Weights of a small GPT-style language model, trained from scratch on English Wikipedia.
Size: 14 layers, 3 heads of 32, MLP 256 GELU, vocabulary 8192, 2.07M parameters.
Training: 88M tokens, 10743 steps.
Each number is 200 + 30 x the weight over its row's rms, rounded and kept within 0 to 999. Layers, rows and columns count from 0. The size before them is the row's rms in percent of the matrix's.

# up: layer 2 MLP up, 256x96, rms 0.236, rows 105-140, columns 0-95
# down: layer 2 MLP down (transposed), 256x96, rms 0.24, rows 105-140, columns 0-95
up105,109,172,185,191,180,209,203,186,228,185,228,218,228,188,178,217,214,228,263,226,220,274,171,148,205,184,203,164,251,168,197,152,190,212,183,269,194,218,164,197,209,280,143,268,205,214,189,202,190,172,217,205,168,203,196,230,210,232,162,215,178,266,247,228,192,176,211,213,162,172,189,164,188,187,209,158,196,155,204,229,229,189,213,241,177,212,175,174,189,250,181,189,184,181,149,182,156
down105,094,204,189,194,187,148,220,245,190,165,197,202,137,217,187,241,197,240,160,179,170,207,236,208,247,220,258,189,218,219,154,200,203,192,125,241,193,208,196,227,166,215,211,195,235,158,232,227,168,242,248,263,206,230,232,247,212,186,185,207,214,179,185,254,206,162,192,173,210,219,171,188,180,221,197,145,184,174,214,160,204,179,215,200,168,184,213,121,176,179,229,153,252,180,208,215,223
up106,081,140,169,200,186,201,206,128,189,191,233,205,202,207,223,248,135,186,232,193,178,175,203,203,251,177,254,164,173,183,188,221,199,204,196,245,210,194,207,220,179,161,190,213,216,202,214,210,178,207,219,154,223,153,191,211,201,211,204,232,284,252,177,232,167,179,159,198,226,237,190,168,199,229,210,231,138,238,180,219,219,143,179,256,238,213,215,201,192,156,256,171,184,189,147,202,196
down106,077,204,235,198,176,206,201,261,211,147,183,195,141,213,222,182,192,203,171,188,205,171,197,212,142,214,172,141,238,220,220,218,222,259,200,207,197,206,157,245,192,208,204,224,212,215,216,215,222,147,188,154,253,242,224,191,206,204,259,194,207,203,167,218,184,178,245,211,133,183,190,207,192,248,187,165,273,133,200,186,213,209,246,196,186,245,185,190,155,233,231,214,233,160,187,157,191
up107,103,197,187,206,174,218,167,192,209,184,149,165,217,152,198,233,230,191,194,170,167,195,193,226,206,224,174,161,219,205,205,206,237,201,241,196,199,160,194,220,199,151,259,196,224,235,152,254,153,223,145,252,203,181,201,157,219,200,174,205,285,196,202,200,185,227,130,172,218,234,168,217,184,199,205,216,227,172,238,211,208,203,167,150,247,189,226,228,200,158,219,138,211,174,248,250,210
down107,121,178,207,182,192,207,194,176,201,233,151,196,209,206,164,207,219,236,225,225,216,217,150,215,174,220,184,147,141,176,206,142,213,189,218,209,154,225,198,222,206,187,249,173,235,186,142,200,177,238,109,222,178,230,213,187,248,200,157,173,243,212,157,201,260,205,185,230,218,226,260,191,210,231,231,256,223,172,191,236,215,221,181,178,178,229,227,251,180,171,222,171,172,155,191,193,197
up108,094,231,163,244,215,186,207,193,266,171,272,193,184,198,224,181,202,196,231,218,164,160,173,160,186,206,227,258,258,202,131,204,212,213,204,215,244,195,227,169,170,167,217,186,187,223,196,156,219,208,240,195,170,193,234,197,187,235,233,158,144,162,197,167,187,233,219,180,210,242,235,217,238,165,169,222,190,221,177,162,237,208,166,184,222,262,164,192,201,176,230,192,177,180,182,174,142
down108,097,211,250,151,198,213,219,219,154,259,111,158,214,223,180,263,183,218,184,202,188,179,209,218,232,239,218,200,187,174,217,176,177,206,152,194,201,227,188,203,180,215,190,192,211,184,211,205,213,145,131,192,259,195,202,176,255,196,203,184,199,199,177,202,200,190,189,183,165,185,178,180,204,273,260,232,208,122,235,218,193,202,226,209,164,154,190,253,222,225,183,226,221,166,205,210,232
up109,091,182,252,192,209,174,224,159,187,210,187,218,249,196,286,194,204,200,238,167,174,180,206,136,254,201,191,232,215,179,219,163,221,171,175,246,167,169,235,186,206,198,213,180,199,191,212,225,231,194,203,188,181,166,161,235,241,224,225,215,215,190,221,217,222,242,184,244,133,206,204,184,223,235,221,207,202,189,282,169,260,185,195,186,226,223,184,202,173,195,186,143,153,177,152,208,146
down109,089,177,257,228,217,180,268,185,138,244,216,209,243,156,200,157,236,216,167,186,170,205,214,213,206,178,179,201,153,200,182,187,181,181,127,201,195,204,222,225,208,169,160,249,176,155,226,222,187,187,224,168,220,248,233,199,179,224,197,228,173,153,220,183,188,208,187,237,229,204,170,267,210,192,275,202,156,206,214,165,200,184,191,216,205,173,209,228,148,220,234,206,229,195,173,249,154
up110,112,188,161,155,225,223,191,223,216,194,186,202,256,180,204,173,206,184,194,233,224,228,248,164,192,168,264,244,187,202,198,231,256,196,175,138,206,208,209,189,195,221,279,215,175,196,186,158,167,165,190,217,215,198,217,229,198,161,176,177,155,206,201,226,219,187,242,203,171,210,197,219,154,122,185,162,175,224,185,214,137,246,264,201,177,177,221,183,251,201,232,210,164,219,208,242,176
down110,122,173,210,238,186,188,177,204,162,235,251,205,203,153,186,192,144,219,147,200,253,205,118,218,169,208,213,169,202,207,220,236,240,188,164,197,178,205,197,283,180,231,197,227,180,263,175,170,208,205,165,193,195,250,259,169,193,197,186,190,209,189,224,203,198,164,190,245,188,202,155,157,212,188,193,224,174,247,208,214,236,226,218,181,258,219,190,253,162,198,203,163,188,147,202,224,183
up111,102,213,193,148,207,195,190,172,221,159,224,170,213,178,213,127,195,197,241,186,186,188,218,239,219,179,195,192,215,185,197,187,225,222,125,227,274,252,141,215,221,240,198,236,193,208,240,192,174,209,171,208,170,198,179,254,204,184,156,212,194,209,150,194,139,246,191,223,181,139,217,204,169,193,257,204,225,191,178,223,171,216,199,227,146,229,245,193,136,190,209,179,188,239,191,220,225
down111,108,206,225,182,249,167,224,182,262,194,176,150,188,201,183,208,193,246,229,216,199,212,191,231,199,196,139,186,184,225,216,204,201,189,202,153,221,206,182,181,263,208,199,223,186,196,244,179,170,180,165,202,216,227,180,284,213,222,143,159,192,207,168,254,182,253,235,180,239,166,196,184,198,243,236,210,151,164,153,191,168,167,199,192,144,200,267,193,210,219,176,197,215,192,192,249,154
up112,111,204,226,159,213,202,191,232,194,204,201,170,238,214,135,183,183,249,210,214,203,174,155,206,228,161,194,203,204,212,255,191,203,232,206,177,216,180,236,185,245,210,201,210,167,253,171,226,160,213,195,167,238,195,189,138,150,141,178,235,184,174,132,184,144,240,262,227,226,224,239,161,214,172,207,172,229,204,196,206,222,187,203,206,190,214,241,245,247,164,192,210,171,239,163,250,195
down112,118,196,209,261,202,153,142,219,224,193,210,221,225,208,173,181,230,226,164,227,185,163,144,169,219,214,181,189,191,184,235,201,299,253,194,189,220,187,183,218,181,186,168,194,200,211,259,269,115,223,220,188,252,204,250,191,193,201,199,211,190,216,136,151,202,147,180,212,227,220,231,168,184,189,216,219,201,157,226,179,225,181,174,219,187,180,177,216,193,192,191,214,175,180,224,238,186
up113,100,211,197,181,143,247,228,180,192,189,188,207,211,169,271,258,210,193,231,191,169,149,168,208,153,176,257,217,181,192,158,199,182,158,230,216,229,216,174,211,194,236,233,187,133,186,208,184,222,223,196,193,146,210,180,232,210,196,194,195,153,170,210,175,181,216,220,155,286,145,239,246,206,183,207,228,172,188,246,262,210,242,174,191,178,211,239,182,212,206,168,220,196,193,199,175,217
down113,102,196,179,215,236,236,227,180,190,207,186,214,228,187,175,209,217,159,237,255,204,152,156,170,191,166,209,190,163,240,225,193,238,195,253,137,220,137,219,195,214,175,234,225,206,256,270,177,172,190,216,208,213,201,200,237,160,219,169,143,179,203,204,160,137,242,237,212,195,207,207,190,196,172,248,184,149,197,218,220,134,171,236,221,187,183,215,218,161,194,204,227,166,247,201,189,223
up114,100,210,228,205,187,213,204,246,232,131,169,189,215,183,216,180,200,257,221,178,179,173,200,198,176,235,181,209,234,196,215,173,227,167,189,197,185,175,180,235,202,164,250,246,179,178,228,191,192,293,226,212,234,163,239,211,191,255,227,202,179,188,186,153,192,210,225,205,207,272,189,201,204,197,174,170,171,164,208,185,157,200,196,223,173,246,197,214,211,169,203,119,146,257,166,227,163
down114,107,230,153,184,175,156,236,212,210,202,189,253,270,184,203,191,229,220,187,159,164,190,257,247,179,269,187,197,250,187,198,202,198,136,178,206,186,187,177,190,181,216,191,250,232,220,203,218,234,221,181,196,258,272,165,237,176,178,195,165,222,187,245,181,182,174,171,169,192,183,175,232,210,193,173,171,209,230,221,159,179,212,244,176,213,172,215,205,180,195,240,198,186,178,115,212,192
up115,110,187,191,190,235,191,152,147,196,190,230,226,215,168,178,198,156,178,202,250,286,190,164,205,189,185,183,229,226,164,231,217,217,179,193,144,204,225,225,167,212,170,262,211,152,139,177,187,171,198,208,199,181,223,176,243,166,153,231,254,224,161,204,169,165,247,193,191,205,200,276,221,163,178,200,205,198,239,206,194,170,206,227,208,197,198,263,164,187,204,219,237,179,229,214,238,213
down115,098,201,253,161,176,165,215,194,213,182,216,223,180,217,215,211,202,223,136,153,187,227,199,180,210,162,218,173,237,246,176,240,195,214,133,249,289,190,167,212,275,172,193,187,182,231,252,227,224,212,234,199,166,202,160,169,243,232,236,200,168,223,173,191,217,160,196,245,187,220,204,203,229,158,167,221,188,170,234,166,198,183,213,169,214,190,185,162,191,164,205,237,229,187,187,171,165
up116,090,183,203,198,176,229,224,214,221,180,246,210,183,223,147,189,257,220,228,207,208,211,229,175,162,230,196,216,304,192,128,217,157,172,212,246,239,194,220,233,188,199,178,185,179,192,196,213,205,210,171,221,203,142,183,187,203,157,199,183,223,148,217,173,175,160,211,208,199,158,187,200,164,235,220,252,184,205,178,242,232,195,259,220,188,194,176,235,191,151,178,233,194,170,215,140,149
down116,087,188,227,218,158,175,174,213,154,216,246,204,249,277,208,224,218,230,192,179,221,223,200,161,177,194,243,161,148,204,161,226,170,197,165,174,228,178,187,220,198,194,196,191,213,211,215,212,236,166,206,189,212,205,158,205,200,225,271,206,177,232,220,213,244,163,238,187,238,134,244,234,173,230,241,153,134,260,162,221,162,177,212,194,216,146,176,197,192,213,186,210,194,184,170,205,176
up117,121,225,170,197,193,150,207,157,152,233,212,135,225,237,181,298,168,217,186,213,249,198,230,186,173,235,204,196,283,243,224,166,156,222,197,190,165,195,207,178,236,211,180,174,212,201,195,202,206,223,204,244,138,212,200,191,208,223,221,213,170,229,145,216,198,228,192,135,159,190,199,221,197,216,250,218,173,188,205,222,182,204,211,165,209,189,174,201,234,151,204,239,176,164,198,244,208
down117,119,225,196,180,219,170,203,179,191,205,199,192,193,215,220,238,195,250,205,205,192,181,282,142,209,212,242,213,220,206,215,180,198,167,180,187,166,160,203,124,271,216,218,167,226,222,142,210,172,240,176,223,145,193,216,188,233,197,224,195,182,185,142,194,201,198,227,152,174,203,197,204,225,207,272,233,140,172,214,197,234,233,184,176,211,176,202,180,252,173,205,246,191,167,251,221,162
up118,115,175,225,236,204,153,159,182,221,203,163,164,280,165,276,184,207,253,195,223,200,235,244,173,186,189,204,196,246,197,224,211,171,219,206,180,214,195,248,129,219,172,213,175,183,177,201,197,242,154,128,211,240,194,219,232,120,156,210,179,196,201,169,204,210,174,171,192,217,189,166,208,183,237,182,253,208,221,189,240,220,241,198,221,218,196,199,180,202,214,189,224,200,185,185,166,149
down118,100,191,184,161,222,241,192,155,260,176,244,201,156,221,156,218,215,168,218,183,171,233,167,225,173,216,205,226,166,184,165,204,206,164,170,182,214,224,189,180,192,174,183,192,207,158,194,215,189,220,171,155,264,213,202,225,249,178,246,223,194,216,249,178,215,227,276,228,175,167,232,212,195,206,214,131,228,165,184,183,174,240,233,266,211,191,171,190,232,166,255,228,168,193,176,173,219
up119,115,164,189,188,245,212,184,281,167,170,199,178,150,162,202,208,173,276,246,179,166,218,168,208,250,247,203,217,150,220,196,152,194,167,165,206,179,242,219,174,186,150,211,215,227,212,221,177,190,186,229,249,157,215,220,195,191,153,182,177,254,179,165,155,195,166,233,220,227,149,215,184,256,179,204,221,241,203,185,244,196,215,216,201,234,234,177,198,228,183,209,195,209,237,208,186,174
down119,118,231,218,196,215,199,165,172,168,200,142,163,173,158,239,209,224,251,164,154,166,211,175,206,243,215,243,168,130,217,188,236,155,222,200,225,188,206,209,276,236,193,206,185,186,223,198,220,191,226,183,159,179,199,196,191,192,180,216,210,192,234,190,202,221,155,175,220,205,287,198,190,288,168,197,194,176,210,185,229,203,159,148,203,233,181,221,178,229,233,233,170,217,198,157,226,215
up120,100,196,194,202,180,232,192,223,192,243,220,248,186,220,205,178,177,214,244,178,166,206,166,192,184,187,179,166,166,239,233,181,102,226,196,176,171,163,195,177,249,167,233,191,195,185,181,197,227,207,235,229,201,173,232,193,173,251,233,146,204,197,193,202,170,165,267,188,214,166,205,164,165,203,193,195,217,167,149,239,230,220,196,212,212,241,216,155,190,223,259,179,196,286,204,239,175
down120,109,187,221,248,194,206,224,169,261,200,227,191,209,169,200,182,190,172,171,184,238,197,191,218,224,193,202,186,169,174,184,181,215,170,231,215,221,194,141,229,191,238,223,209,203,158,229,206,194,203,284,206,255,206,219,226,141,214,204,151,245,269,166,190,196,178,209,195,176,223,188,201,164,174,158,186,220,228,169,214,194,178,201,151,196,172,267,162,162,212,253,125,193,180,206,261,193
up121,104,216,229,189,192,190,191,197,195,195,202,272,237,197,209,196,183,178,259,230,199,179,208,200,260,213,229,161,208,238,235,207,222,209,195,203,206,149,217,238,187,204,214,187,143,172,198,257,157,151,210,212,187,212,192,222,134,242,193,189,210,222,217,269,183,139,155,192,168,203,199,200,197,234,172,166,152,189,281,217,202,179,222,199,195,200,218,146,197,191,170,235,148,156,184,236,162
down121,102,140,189,171,161,205,161,240,190,219,202,187,251,233,211,205,248,231,243,195,219,188,177,272,185,197,222,170,209,210,175,229,179,261,185,221,174,183,192,222,216,229,140,281,221,212,213,174,216,158,214,230,231,208,206,203,200,197,223,192,190,198,202,185,197,182,185,153,252,211,259,198,129,190,202,193,170,198,241,188,145,163,198,188,170,150,180,215,200,188,134,251,188,233,193,193,216
up122,105,214,207,163,218,190,220,165,210,215,205,186,216,193,269,221,243,251,177,192,206,210,166,208,207,243,179,219,243,180,218,187,203,176,203,201,149,160,235,209,182,221,185,138,139,194,211,255,201,279,236,158,160,170,176,162,239,206,249,193,156,150,230,156,223,205,207,226,199,193,242,171,250,211,164,192,206,214,184,212,171,262,170,193,220,213,205,241,201,200,205,171,253,191,198,157,196
down122,107,227,176,234,195,198,219,234,177,203,188,175,190,127,225,201,201,259,224,156,238,239,166,229,210,250,177,186,212,181,199,156,241,230,220,188,165,198,177,182,213,166,223,176,170,141,207,222,195,196,243,227,197,231,175,130,248,186,239,227,154,207,286,219,232,213,197,195,190,202,212,149,240,208,210,214,206,186,159,167,183,204,181,166,182,239,196,203,159,219,258,163,215,179,171,176,221
up123,106,207,161,184,215,189,160,195,164,197,221,214,190,201,157,148,176,178,198,238,140,203,236,185,234,133,194,226,205,181,185,183,182,236,224,211,201,202,205,175,276,199,175,180,205,263,132,198,259,229,246,238,192,182,178,202,176,226,206,205,204,156,199,201,195,169,172,206,153,261,174,180,186,167,220,167,244,192,245,221,208,202,212,204,197,215,231,264,198,200,256,212,233,228,161,238,168
down123,104,222,206,225,150,232,190,236,181,179,187,234,230,190,215,200,163,230,206,185,160,196,211,217,169,226,219,224,259,204,137,270,172,202,203,174,209,198,184,224,212,198,253,181,192,218,225,240,180,175,239,224,182,198,208,233,201,181,253,171,181,181,158,230,225,183,162,232,144,225,216,196,215,199,203,139,212,182,199,160,186,191,170,185,254,225,183,191,107,200,189,193,216,115,200,244,211
up124,097,193,186,198,229,214,231,200,200,225,233,223,178,205,264,191,186,163,191,177,202,202,247,236,233,188,169,205,198,202,225,212,232,215,184,225,179,235,181,156,191,139,142,118,183,236,182,191,198,232,198,208,197,134,207,246,280,182,182,203,203,193,253,224,195,175,186,198,216,203,154,207,139,177,163,146,172,204,196,185,169,213,203,191,209,181,228,197,240,206,205,182,217,252,277,163,230
down124,095,168,203,199,223,213,229,193,223,206,214,157,177,187,146,195,223,140,214,191,168,170,184,197,228,262,199,207,173,203,160,187,239,210,206,176,181,150,246,196,226,230,174,145,194,183,205,208,165,248,192,149,192,223,179,229,201,132,239,198,205,217,221,172,172,147,207,251,183,186,202,271,205,202,230,187,229,197,201,213,217,233,222,284,221,169,210,205,269,189,178,191,218,236,206,166,153
up125,090,182,165,196,185,263,194,201,216,249,226,228,216,199,248,240,220,180,188,202,211,236,174,165,205,206,167,210,158,266,233,134,218,194,155,215,184,233,209,153,195,228,204,231,181,215,227,269,234,177,205,223,176,167,161,199,173,255,165,208,147,218,234,206,221,181,203,188,159,208,162,188,200,160,200,185,209,195,214,172,161,196,162,158,213,201,116,200,187,189,199,235,245,224,236,182,237
down125,090,202,205,247,209,176,193,138,210,203,234,203,176,172,149,138,214,214,203,240,211,182,185,229,222,260,237,197,212,107,222,204,234,224,164,207,176,207,150,211,199,193,202,191,196,224,200,205,185,241,213,163,183,172,236,151,219,207,131,206,236,177,197,190,166,237,124,161,215,209,205,190,204,246,231,198,250,213,219,191,243,172,263,194,210,234,235,195,207,157,180,177,218,170,206,208,213
up126,103,168,196,151,217,183,196,211,155,188,184,154,249,235,154,195,247,160,189,251,189,216,200,151,226,217,196,215,256,142,205,250,164,216,182,174,233,221,198,207,184,211,196,230,177,211,162,245,198,180,240,234,206,138,198,189,168,204,192,216,224,200,195,208,199,183,212,207,190,230,156,214,166,182,186,179,219,214,225,146,215,165,224,196,176,236,279,201,233,202,200,175,212,299,233,172,190
down126,089,166,208,226,194,186,222,202,212,151,257,167,205,185,248,193,219,192,160,195,216,207,168,208,180,216,210,196,228,215,203,171,221,164,234,169,162,155,212,191,229,164,223,200,199,165,194,153,182,188,217,149,226,238,247,191,232,174,215,172,171,211,212,239,223,204,210,240,174,171,241,243,279,237,213,247,210,180,216,213,178,203,143,245,237,149,115,197,182,194,195,238,190,151,170,182,222
up127,109,220,217,205,232,246,100,166,236,218,256,206,166,196,143,168,214,143,214,192,182,234,202,234,191,176,199,221,182,170,242,188,226,212,204,221,250,161,236,199,200,185,219,163,214,178,225,187,143,241,225,172,195,194,190,212,205,252,228,239,224,196,214,223,221,218,169,189,188,243,233,160,222,186,180,165,199,164,162,177,204,222,230,209,208,220,249,188,151,201,176,227,141,147,221,195,223
down127,096,246,178,188,197,173,176,158,199,221,195,224,269,213,194,139,252,206,181,210,213,198,190,201,118,214,214,185,127,154,248,193,207,232,223,210,178,200,256,198,223,227,217,189,213,247,164,130,192,178,197,167,173,210,194,170,213,179,179,237,189,210,206,194,233,229,196,208,173,175,197,206,259,243,182,211,240,236,229,188,254,172,258,167,181,214,211,191,186,162,213,240,157,176,204,170,189
up128,096,182,185,180,206,219,178,198,211,201,123,219,206,157,199,213,169,259,176,197,196,176,213,205,147,223,209,131,194,228,198,165,236,210,160,161,217,214,225,249,197,189,215,147,248,219,183,235,167,194,201,190,190,205,124,177,169,193,193,211,233,232,188,238,197,195,246,146,191,235,258,266,206,223,193,220,165,209,189,198,176,232,219,185,201,194,122,240,251,209,183,211,210,177,237,218,191
down128,097,187,236,253,241,250,185,203,221,174,189,181,190,228,191,213,187,185,164,184,202,212,242,208,210,193,180,188,181,187,204,225,167,194,221,185,189,234,166,235,225,224,203,224,184,209,234,205,205,207,181,185,173,180,280,197,264,205,138,183,201,185,182,191,237,208,210,225,159,201,159,214,203,199,229,130,178,151,256,204,256,147,200,159,158,274,210,121,154,180,169,221,219,198,190,186,213
up129,094,169,257,208,245,230,141,222,172,262,192,209,217,214,195,221,207,155,219,185,95,183,189,194,185,164,275,177,158,152,207,220,229,191,217,211,230,172,179,172,239,185,257,224,203,186,188,159,166,182,147,160,177,204,203,227,201,230,180,221,197,229,215,220,247,165,245,182,203,187,213,187,205,215,150,190,202,229,217,187,247,226,215,195,203,216,176,211,206,123,215,189,201,213,213,201,208
down129,085,241,148,184,137,186,177,172,201,159,191,173,159,253,216,209,186,230,177,196,312,177,217,214,209,235,106,191,184,206,222,167,179,202,202,206,178,235,171,232,189,198,184,226,202,219,192,203,256,193,239,224,237,203,206,179,167,184,242,235,174,186,189,210,136,164,185,182,217,167,195,223,272,210,206,213,181,177,203,212,189,141,217,202,230,241,195,182,186,219,207,204,193,211,207,200,239
up130,101,245,227,192,210,186,159,235,168,153,253,242,187,138,176,185,188,226,221,182,175,258,200,242,246,202,223,180,192,222,244,221,189,236,185,197,238,256,243,179,194,183,216,182,176,166,208,209,167,204,196,212,150,170,233,174,181,165,189,208,246,117,254,219,196,190,202,241,218,225,155,187,192,228,189,147,199,219,180,193,193,174,179,182,190,194,247,227,207,257,207,213,206,180,146,181,165
down130,112,186,196,216,166,185,215,224,191,180,168,234,162,163,192,160,144,167,210,237,203,215,171,208,240,237,193,126,233,237,241,188,228,204,192,187,179,241,181,214,236,248,232,199,246,211,203,225,198,200,242,174,139,239,258,161,211,247,235,186,175,221,170,189,195,185,264,167,170,184,216,195,205,212,191,150,233,202,158,174,238,165,162,228,198,224,226,160,162,192,206,189,220,260,194,172,198
up131,094,185,192,176,185,167,189,193,189,168,205,210,153,217,199,215,218,257,143,249,214,152,236,169,213,258,212,151,204,218,220,132,178,193,167,250,191,187,226,248,238,162,178,197,205,211,204,192,131,170,196,265,171,236,248,250,162,226,155,212,208,222,140,222,172,190,185,206,202,234,181,203,223,247,210,195,184,211,230,187,161,208,189,200,201,219,210,175,208,209,145,184,241,233,201,243,208
down131,103,201,210,209,195,203,171,145,146,205,213,162,249,266,147,200,175,228,223,222,223,140,179,192,220,212,200,195,192,205,242,206,184,205,191,285,195,180,244,226,191,245,187,201,168,156,205,199,232,173,181,199,216,156,175,278,189,185,233,212,215,162,175,221,146,229,244,148,179,171,173,194,235,178,229,218,202,201,214,155,214,203,179,162,232,194,188,210,213,184,217,201,131,239,219,233,212
up132,103,208,246,225,222,149,154,213,227,194,246,179,222,188,214,240,216,234,189,182,125,180,201,223,185,198,187,148,185,204,190,156,198,213,184,195,206,215,146,155,179,185,195,222,196,203,154,217,258,217,135,167,175,217,198,273,184,187,195,171,240,185,193,183,251,204,199,211,196,119,218,222,185,194,171,225,204,145,186,245,223,247,203,185,238,214,198,243,257,177,199,228,166,214,207,230,214
down132,093,211,142,227,197,201,223,169,216,180,223,187,164,121,203,235,205,182,223,186,225,182,183,253,169,174,228,175,161,166,254,207,115,215,243,189,205,211,233,168,251,190,220,223,177,165,234,191,203,235,187,249,245,192,205,194,139,193,253,208,186,175,226,222,186,198,208,201,149,205,117,210,182,250,193,202,176,182,232,230,210,200,193,222,239,191,189,254,203,225,180,177,201,180,178,217,195
up133,095,191,191,173,252,193,203,223,219,176,199,209,224,238,174,177,292,225,172,202,222,171,181,193,200,205,235,254,180,227,141,125,180,210,215,179,166,158,214,225,217,211,157,232,151,216,166,208,164,249,195,208,212,204,200,180,194,229,169,178,206,143,200,250,227,218,160,209,232,231,201,153,174,158,177,240,237,196,151,235,195,177,237,237,208,221,209,240,191,227,165,186,224,221,177,163,187
down133,117,188,177,197,179,193,175,161,166,168,241,202,227,189,193,197,170,197,186,234,203,172,178,204,183,241,244,229,237,223,243,151,240,262,235,193,213,194,177,193,186,224,209,222,119,233,250,133,198,240,199,230,232,198,176,146,228,171,203,182,219,199,276,156,205,219,201,181,177,198,228,181,242,207,209,209,199,196,165,187,221,163,245,177,198,256,232,183,154,159,158,201,162,218,193,187,235
up134,091,203,198,221,217,188,201,157,173,166,242,214,137,194,168,211,153,183,251,181,227,234,182,209,159,182,266,203,238,277,172,164,263,121,195,212,210,269,236,214,199,196,180,222,198,230,203,213,187,203,180,182,190,196,201,206,216,191,230,195,234,226,215,200,224,196,178,182,191,172,217,203,190,237,178,205,212,212,236,197,176,263,242,152,175,198,167,157,224,195,176,166,221,158,210,146,248
down134,090,206,193,239,214,205,156,219,239,226,137,234,197,186,209,199,230,190,210,234,179,189,189,212,242,221,193,230,221,98,220,258,159,243,217,169,170,144,180,184,178,195,198,136,166,170,180,236,179,209,188,196,174,234,214,219,217,188,217,154,186,199,167,167,211,234,174,243,186,204,184,211,201,178,193,155,197,195,216,198,216,152,197,258,233,228,240,237,182,162,221,189,181,230,214,267,161
up135,100,158,258,200,157,160,144,203,209,199,197,197,216,211,217,254,252,223,196,214,161,223,214,196,207,225,229,204,149,230,235,181,239,198,164,227,166,204,161,209,216,150,186,212,204,247,187,222,180,234,196,171,221,203,223,184,212,216,163,213,171,210,180,203,218,175,158,211,244,168,166,175,180,190,249,174,224,223,153,271,219,168,168,215,215,205,188,243,181,178,194,163,166,241,227,228,107
down135,109,158,202,186,210,234,156,167,241,176,147,188,118,233,187,201,215,238,176,236,165,200,195,182,218,217,216,147,184,253,260,218,212,221,173,202,226,252,166,191,193,199,216,200,210,175,236,244,218,199,162,224,209,255,233,176,220,193,171,165,204,228,235,203,189,167,245,227,199,155,229,158,223,170,214,222,167,210,190,206,181,141,226,231,206,245,175,224,213,190,172,140,188,148,210,229,209
up136,100,231,161,161,139,217,201,229,179,210,170,223,165,204,250,220,150,183,171,145,235,186,196,226,207,199,240,209,161,219,261,216,174,168,233,183,166,222,189,238,251,233,178,202,179,216,165,185,188,162,206,231,195,234,181,141,221,172,245,229,261,216,226,193,175,184,205,215,186,178,215,211,201,183,260,172,191,193,191,241,184,219,226,190,167,263,168,232,152,179,210,223,230,217,204,134,201
down136,088,183,206,241,227,192,192,168,244,197,240,213,211,149,173,180,203,187,246,212,222,245,158,170,166,164,185,212,230,191,176,187,238,204,157,154,174,197,197,168,121,198,245,175,245,187,218,217,235,230,221,209,240,206,226,214,225,168,209,227,111,236,164,245,227,232,198,175,157,241,194,231,233,248,160,219,209,195,199,197,186,199,191,191,225,182,196,174,192,197,182,156,207,167,147,243,234
up137,085,167,178,184,204,171,222,150,145,230,185,233,180,211,169,221,201,168,221,158,127,209,197,187,219,243,195,212,152,195,228,190,189,168,243,199,194,192,227,184,223,199,182,215,228,178,230,197,182,221,227,227,214,189,182,215,188,173,221,180,226,216,226,138,197,213,227,162,219,140,240,192,134,150,263,212,224,222,180,188,149,221,241,187,184,260,195,242,207,207,203,169,184,221,201,285,239
down137,087,162,163,276,223,179,253,132,153,224,151,172,207,219,158,191,182,205,194,172,215,204,221,198,221,186,171,209,183,152,209,220,198,209,186,198,194,175,157,263,196,246,153,199,230,196,174,195,219,134,231,195,191,239,193,208,162,227,229,199,184,202,163,205,226,218,209,146,232,165,214,258,189,231,205,165,223,208,206,189,233,198,248,181,272,212,179,211,182,224,206,177,156,217,178,245,237
up138,098,201,174,197,183,146,208,230,175,150,207,161,222,239,183,235,269,217,211,169,203,204,215,161,201,200,202,211,209,259,162,180,196,272,161,213,200,232,155,198,192,190,208,274,207,258,231,278,147,194,192,189,172,207,156,179,142,210,230,199,182,174,233,179,196,184,178,177,183,232,159,240,188,154,216,200,230,220,196,185,184,212,194,189,166,224,229,199,223,202,156,228,191,221,149,237,209
down138,103,196,192,191,211,179,235,265,192,155,217,161,212,224,198,271,238,223,199,233,206,198,137,243,137,197,203,206,252,259,215,201,174,188,149,249,230,206,149,204,195,214,173,210,200,223,211,244,181,185,172,191,183,196,158,224,159,233,243,166,202,150,187,180,178,209,176,166,177,218,203,166,234,170,224,192,213,171,189,188,188,203,218,148,195,223,274,193,202,218,270,174,193,183,176,228,205
up139,108,186,214,205,184,172,214,184,245,131,188,209,190,187,193,164,188,230,215,230,192,207,139,167,153,241,151,178,222,197,185,178,215,201,160,191,163,204,241,190,192,213,268,196,189,187,212,211,173,239,164,228,230,193,183,219,231,193,193,247,270,206,184,136,187,167,187,192,204,188,188,203,210,202,194,245,260,152,278,194,216,178,228,165,225,237,225,195,192,228,147,204,207,163,249,251,194
down139,115,240,259,218,199,158,175,167,175,199,209,191,235,246,214,156,149,235,217,210,183,187,208,185,254,224,215,203,179,210,238,187,241,181,217,222,184,193,221,180,235,196,194,207,176,180,218,195,269,195,181,218,216,154,196,250,200,182,186,221,205,149,153,214,182,142,176,191,205,190,207,155,196,137,169,261,237,211,213,157,255,167,212,140,178,178,208,207,222,176,270,201,193,159,225,191,237
up140,106,201,205,214,168,176,173,231,229,179,237,173,232,148,197,216,155,233,179,161,198,208,227,135,172,180,188,223,183,230,218,236,224,190,158,198,225,150,224,197,215,184,161,197,200,228,193,198,178,179,202,234,188,192,206,145,208,242,197,176,243,233,256,207,225,156,166,230,165,213,155,181,165,229,226,206,178,205,153,261,118,219,270,240,190,201,240,195,222,213,223,224,229,188,186,160,219
down140,103,176,190,239,161,155,138,263,168,187,154,180,240,216,215,228,195,210,219,173,246,205,217,212,226,164,194,187,223,187,275,231,218,213,187,210,251,168,221,229,202,214,208,171,204,183,252,199,187,171,138,176,203,201,138,140,192,237,212,208,254,193,174,207,186,237,188,129,217,251,218,220,191,192,216,180,223,196,221,173,180,181,156,219,184,160,159,235,198,243,207,206,206,174,217,231,176